Weights of a small GPT-style language model, trained from scratch on English Wikipedia: normalized queries and keys.
Each number is 500 + 40 x the weight over its row's rms, rounded and kept within 0 to 999. Layers, rows and columns count from 0. Numbers have three digits each. The size before them is the row's rms in percent of the matrix's.

# layer 3 MLP gate, 320x128, rms 0.185, rows 144-160, columns 0-127
091:497464497501472524431512442498508565476503495376535476515497388551436493502519572480453521508491453534444522537515456437445539470538545488459498544472515554442469450528460471565495548567524517474494533454413488516495454500537427575449575525521545518484476488500496483525491512517528488534524485539450513522428529495536528495505493529450404523459499417519456473443528501501482518432489
098:486477603536450500548555447481436567522473481463475482495421512499553555477481461530503578494520494516477500504488473476475539407493422492466529529540543609489494491539472547524514503593526498515533566552480514552551520541486423509472542491472523499442512465535561445563398505498456487544455505443540476460430510515497527591490512498515445541487515535501517505483511554523500511472463
096:504504504452417447483480536505497505511566540491512494535534520584477501479507508572501409548433508530532563436463481491470524474587518535526509433423514497460579524484462517554495528579451496518476514466476531513465488532490437475455460520442480472525511484527462466460508454514499444443470530457464561436551601547460489495496564448562463492503480493529529496479529402543463472461539
098:412489502534499612447481391524512552608489449475486588515450513522500538456475463540500536516565506458493496462457524531440492457465513564459507566558506560526501484466455498515506469548535488537538471455461530456516485554499451489432513516516556468482505520530480477612449436474502496510519486480541443442469427505451541489506498517533492529497523449470492442534476535498537536482452
101:439500533467550533492519466449486500503623515512486509455526485554471494545461461515453449476543464530482512546507458535469503466521549524467536537508480544439486557484485419508450427527476450514504470455538525481509442392502482480480496502507505503525534557518491485497483457550423500537537465504475422514601503477602508570422546510507419492519459499612459547480501498487475524491501
105:493491512485491517476600479439464543520550480536457512516477476456510573493435440458491504484502503485473531404418484509469546514484502486496448499385470553466453495522487489541501486470458530490488562463560543494489458410527527493538508495510518450529624491510470449531391469552508441510527502534486448519541495486529474543499492397516453455546470458466473472445485534525455538466497
105:478481461455485494487522511454448505480551568563418459468505525542474503497505543443571471496471482546493588479522477489510577474447477466410491486491557486552510497510517473405574560447535494529487514529463575441569499465488476524451529513506519471499458524488482532554427515549436505487474512540595525533464519448501510422487481420537484512517473490520492534567563516488578452461492
093:515539527457560541442456494554485502520571493492515514530543572461489645485559483449452541433463555480539527545434495451505545397523476496461500519428516492574489429522487474504501442518524514477492517493454465523519506489450530470509429456517541477497530466467551439449505474505526513528498456527470525496533555529613477458501504509582494467521508471470524458491511505544541506507584
096:542462456482480510519506526514537592563494555563520449478484536522539516498498498512490526516616498537463488528540490530486548482524450448500562448511556515501560566477500461439616527458524489552440431531453518523464551539477506588527480475536492499417503541491518459450552480537521475555553449525450461527553482558478482450506555487539516512489496540459424535544502505509502437557522
096:442503465564569477507492492483455480497507477561485403449468483569551466522581554524455489553501490517591489509450486513538456499521498456498575448485579438463514548580451500470508521484547456539440488447488527488567495484440531528479481497506452464506432527497475451447478466571490520541500521500514557557477516536587552531482562447509502542500551484486453472527549511559510527511568
099:530595332442494474527495519461512456456540518591486533507545471458463449536511527542541446571509508499534503494446495536536476507464519456511527496463500487474462515469461495424543480494549510498487543480513497455498529465521617479521468504542473435484507443547461442493597495503517487521525525500591488520557447469541464485464491464511502587525496526522518446541484465492511531552511
096:419559456475526530531472504492543484473498573509438518462450505495431470426579467467496476460521423494511508526556517617506541522516542457433521498530538485536537514463445499444407549507551427505494475560573497491476483467484494537526474514486564383481503437489467480424546517471514487507452534496515493500438447466543480486492478480514500519474483593487555497537477466512505518447498
101:500527517449513489601548485557547508514441494475442504495441543472439510539459489570528393583501541465458473502489524513432542484485480505499603444417507573479486492465442517560470486445522503473490570521536575552559469475489471483476511462546562577477515525495531458562506469447518553517529482513514435505490448472492505484455491530566512527463541484508515467471474554506510565518534
097:458482477503487501481498491410538510508560471433556542503516467481548433570398467456460469517536434499488463490487470537452509544474552577453530499517506529516495483481530506495512473491527438511549470530506588514448469519490510510535445551521509568464553451484475498495534588542573507506525494558492503502520471492481566384385543538480478589531496449478499532477500464512467481501558
107:462463503545586410535461523514549541520496509496472428497438456588486459513540489451505462546502434513488569420481509486456490459520482518477490458476605511545522475537500404500500492548510438516500483510492426448470478497540425542424512493498468531471475579459460511471509473559467498511464506466467460520483562505497526439515568479437499589547483516491487479471428466513553516491536
104:475504501552530486534491497435474538464499471520499531529536530556529501548489454441516452473468510492523518454505474484520530509483542537457505415523453527490520573445519571482496511484427536430452551529512531494471486460532483495516421509469518382509491555484454430505414458424572433526496434529428520478548541502442463502446475488476460481440513492516466479516480440575494561534580
104:460563496459559481488519507463505555529551553521524480426503456515441541531529460504502513487552548499505538507436470435537500521497524477455556494529496525545574552528493490451596502532500574505497465418531487527477459466482490528484485499466551556487502448557499481491496472483424520559506532461424546491564520449475411523508472523458508557548457464561498543424616564508541481473500
# layer 3 MLP up, 320x128, rms 0.178, rows 144-160, columns 0-127
093:448500512530477480534505434525479589491486498480521524511424478496505511435440595468551534559498530477535465509549525476539535532405493451603467515518509476423510508529407503539416515492547498538487512455468449526546566502426499498507518467515575490505505528528519451517524564565538503470525454571547488459481444499411491484452470501516488532514490519465542511494472445474557479429538
093:556468484501488506492519495485475496498538483449488530472457488480477564510492498510486544471497523562495466399486472415483486473525552437500508546513500435506516498514536478514487443561484510528485510520487475525434500526445532514424481564505510434517550483438466576457519471559499476482466440473503503430491543518528481525489559528576548582560551578481418548521425398552515518477400
095:504524514483478420488565470438513520560553535496467418514538513523606468464503518494518485550461538408515494495452491483476472473458425568483518452446481515501543567504483490489515588585403478555542535497449509507516513412549483432437460504488538498565535481502523516445493492515519518440499514523421573434485558505510552486521511458500473480503515483514501541443486551546495522499544
101:452497482561504522511592496505432488536576511460504538502505436492517499541526507457450391491568519506424472538451525468488523487576482536483451554597545494474493556557440516518499503579489490448524467513467452543584493407509480474499521497538552498445483514539463504491477431507428441521486576456513558461523513565482562475466487481463514502485557510483476513478567511536540503519493
100:500521586478458525488467478445605470509484545544421514450487444510475512493561512444548589510451437522458493580511512522488467440459473472559497467505461486470537493528446438484481518465496426447467409477557479461546515525474556485464466460480508516515522473533499522502484479545470492520479493533476471480514489441487510543529582561578492445453476573485439458543506507541590553492484
097:555542439485560496467582488510561457437489491426547546466459541469558393493450418426505491439476533489497500562561451468458508497533513439516534518550468505502519458501525527448519463478477494460450518489495461453471521509386526526447455463460529406473489449470512510521507468573523535517469527526512519490554511457540423571529491551527450496490535461536462495472490526487541477516513
105:529546534451496473491439497518440550560420532548530414474518515539518534542493513467525528573487462456500500476466491463440541480535425474500539487552512480520445462477406480500572573426556505562467509603539462496535467509427503541482424430531571461539558458525537432454475502528474551558509486529510476497507533500482530428523542524513463462459493522477482473462472509535497486501487
091:552535589443501489597549520507457499478473509478518454442489513511569497435489556497528554567507476512484451518486481467472510454508483476487517458549542516492501452546540516498447381422474534523538465479545461528527511549446456516515523469551444509459498456521500549484546541513457468527508569521525428507499498503526489471522454533493517556533533564399409466441464535511461487502589
098:466552483487528492459499475487487448552443480438558434485606603593521462481517504536544546478440470517511483495556544500468481524500491470587477530559463403527451504525480506555427447520509471484490544530513506455523524507516503516499555533475470461515538467529501533543498480478501457429444483561506544546501523435525580546482593521540474546521486497517510467509520541443524582544515
098:495557534520436494483524527518539477496439502482411570520515537396506545500564423422526484436475476459368552513538497522474549498457479568503585550538491506507456515464544432515500538505552457496500487558476539485553534478471505505528497453497568539478464524568453512542433596474484507490563473490494455493469478450464510520493486508477503465571457525467495492459469466496496508497554
105:511465525473553548522502545442488458528465535552557526438490553573471510510519462442517555519466443479474552442486553528504572399549468514558491516460454591509545391492526501468459520507538470465473550481457499506511464524499503541508469530496463456478505518527491486501498484574556520514542559540488501583580495454492472521573582446466559560480517465501448441524508493482516506562481
092:436528347455472519467506515512507531457469574555504524530528480508553425480496454468480456400568507456420542528499498515536564456508520537534526486544544539510484535495512468518500526503523491465471449522519516466487580477507525516538507427571475413546444510513514495481530543420536499463462393424503493489440498459558507530517468477490510463518489504472498522489523506530568511526549
098:438491580537522471511498477497506460477480546542466548436586493518491560538515418487472504526514503540469493456529483491533489524518515480534518523525451487500542523504478526596513583568495514456453516522520561545569489456461452566487540551473566441546500487488455424499448400422456540520500471535561484484515564457484498503501542492523475432497568526531442431474478499537457527432474
094:548403468463471529469484535506498514533574486484507551458561424440431471536526514497457506575511449580532495490488462526450449481534501536415529495463534507530444515457529496504506471431468477483566444454502559461452485494500483543480522545497421544595467502523476554511488478482540456454538555560473508514506485482567510430453557577448534508536438537457484439459484515520476493493486
099:468501552532449468477468454422478550552566485514520512483474540462551488531523471425411516509534505472406516488422488502469520461446434488489524457528478559448494497451491558482476510495565474485473512518437444536508478477456337477468543493487529428497473490463565468519539442450490498524526510499437465462461542489442487502501551511491519457536541531505484495522444513583474490457471
105:548536529524507541555459577522500502497465483463483533498476522546499417508478446576560494502501469554601495506529475537557531569477550504515468535550478489483483540520536585523496502524406460390433542502473470428420499539529452485453487416485461462498544520495447473487499462413538498497511428516430496481513491491517441556493490524488468501500516520510559478498479473513433513441547
104:498464564499561473453505416507534523517461444480459497510545489506520405513467513497511549384436473483496504485467562479433527481475483516495502482499478547542412516459517482508447485547462537495491560546487560478476473488503507422481477431421467487585505542430500523540477462435504487425500461547547427454499505562517495484462578537453504467470576544511529527504501510563538512485544
# layer 3 MLP down (transposed), 320x128, rms 0.177, rows 144-160, columns 0-127
097:509469504499521543470494462549518468527465500484484476544468510481514535590526495491630445498454422515472508555402533534507553504517550424518425511410522478515564465557518498530458494546501455458548493518553519484509505516456485467519526478524489458602471504454546467506433575551489518475491543639474552530463478500463527544486476488493481500498480549455449521512494488487530448458504
099:483422379439521544582514496431495490472519458522503491500556503453508478484526459506425516425438505465493520449485540582439506493507538504464493511482541555482583489534480481527489467492525423501453554406542471550476472498479453589489512554530508535522486521437478562484472572525565496505510518469465540515550529461435522487464540578506500444486505479459506440486546483473497475449496
098:473504522474439428484549452470469571533519535511518503556512516531538428455487526495466430593448496477526489484507546532493507492546445479531484387508524495450563456509498535535539584527473488508472494536522524486465529506495538455445535592502505502630540497479467546490560526527427508383565528468463511485526483522449492522488500496561482412505527504480490511443459485494476491490534
102:506473460527499507545477480573389482498506463550504494447557524486449504430504501521452499427438483460460543532516499535502488487473512483423561464504419492484444475486535471512587404520480493512546558475577482567534519500564550554419558547525512479565532497521558529484462512477526537470499483425520517493481542479495509527547526483500526489429494467527452439545469466491521477580564
103:470497562561392524493546517460519555551493534504484453534434547535576502503503504505487549501489466567532457482501516529546459440505478494481511494487490527619587458565460544511503529496584523516504491561419483530493536522424505459523549495555488506608507486482517498525473510540520496390509587506506495515489534475502462487546555463530471441501456484496529493523546572513526549474521
096:460458507489494488495504556490473503508468438538576502442465484431569585488525566516460551602569549503470477533563474441469476399549433468490505505548510571570420499548438491513479591514512471488495468501491448503450483494500485472511512493511475483562384547495513487530511531507477416478506415468473492466504504468487468483465497457521516505542494465451479472457467454495499483476456
106:423477547485476435492451427572549539515490541486447572497457481554484508566419543499451546426522480517547505534532468437504424499468523480608544530526464593476526507502560540509445481528560428508466503520484494459529479479514499489511539563545522537521506462440519467474476472548440440509495488518486552505515570520451442478527474498569484566549477537541496531532493497472488548456495
095:553533450546457491447484499513464509476471550471529491487491452430460476477512594531527531515536523488527423459472528432495489481547554492498564548507442548527563510473538474523442554532499499471533544480483489483490428438541570500529482524517457445479510507530438339459506503526566526512493494508497510571446560526463492482560474497488453464598489492543525430513449487464492518466520
093:537514603448441519592547510482526484495506485604532515487503493500484477517492460504466490512557501479524479488485453514539457484471512482449534455462526506530563489526527437465603507514512611409457467477520443499502543494482503521536507570481563507325538542539470572493487510524466534497546503508510486478530525517476499451469455492545469452465515488461461485539493446513503553512486
094:560544485625524491528483491473512440478473570527477417536528494550544515456423500536528478492466458492434486519487459530506461489506517498462492557459474574501478444505545453443459509500484518377541582470496461556433532526488487542512510498522566475397538467539475517466542530549484545456555511472456508525499498462528425468443520459451516475480529515512458511457475452505574511491503
102:479524550538502501538477476469507488460493509365520450501510520494460526453527541467532501497456462547420530534501550540464497501571490452517540339500471469474483466480529504509520535457476588431502549472529520516474496501433499504504531467521494464612495610493456461521427506502577567514521495488512457442514533513511537493469523477498519493455519489492485515507499509552575549559510
087:538480509568422497551471538484477441521512513465494574449498497462527455490474451470531411455566482497467466446441452487570505484433479524449530468402486435509517436409533551525565463546489524481451553469492509475521494457468488483475444556403492524525529484501475472463499479538473535488486525538521563522483494507437488560529474556454480471495552497473514408470575499514491500436522
099:467484472448512474503519513472503478486495547408493482534458530480473458503462530549489489587481547492490493544510532402600528525555542490537527405423463510583467485517486500517472448499551552448520487479504457522536478515455490469546464504557549518463513570537485509515515569487506573476513459501521484495497444564580460437491504546567512542483532521517418467481467568396526496519480
097:452495567541506495445524510533442538495479468498485503535531488494485456493477445572485537440545504502495513476491504525572467527491562492458498529496474524536554526445427477518441538460497509534497600517500545450530565547518455386442531494474542452419449449452465472471427527522475510550433458521466465513563446423490545527568492531501541530523576487431486480479496477495531452450466
099:514513528506507543455546616450510554489538426484560453560545456513542460479433517524456566485434498486471569411463504542472533498525470495547493482437506546428592538462481419518388508506513439501457522573501534442547511464491520488510511497487499502458546422500476480476537475506461487477530544476513477475533486537490469507535562511510486491537510502497466454505465409466558494446502
103:513509498504495481482511537550493476544540490469516537527516505534502474542507510577595464487485569480528512420529470455540414468463551518544514517461449530482451520495522506462471522480514470525478582520479457522527507492520548490484460499444471519740525486464532489484435564493543555502483510526517529481497530452468531485552468533473492520469507519543479449468465539449508536517548
105:471466492528479549537525515457472509464536537501521521442478545481514480477474504537481465514515508517567502539533479503513497508488486528443532510508544564495584474487474488560551509522558502459550509485471494472540553439515515523508453551483464535247491500530506513485541557476480556478530515480446481529550465505483503545527436433541536522514480507557426454478513508465548532489504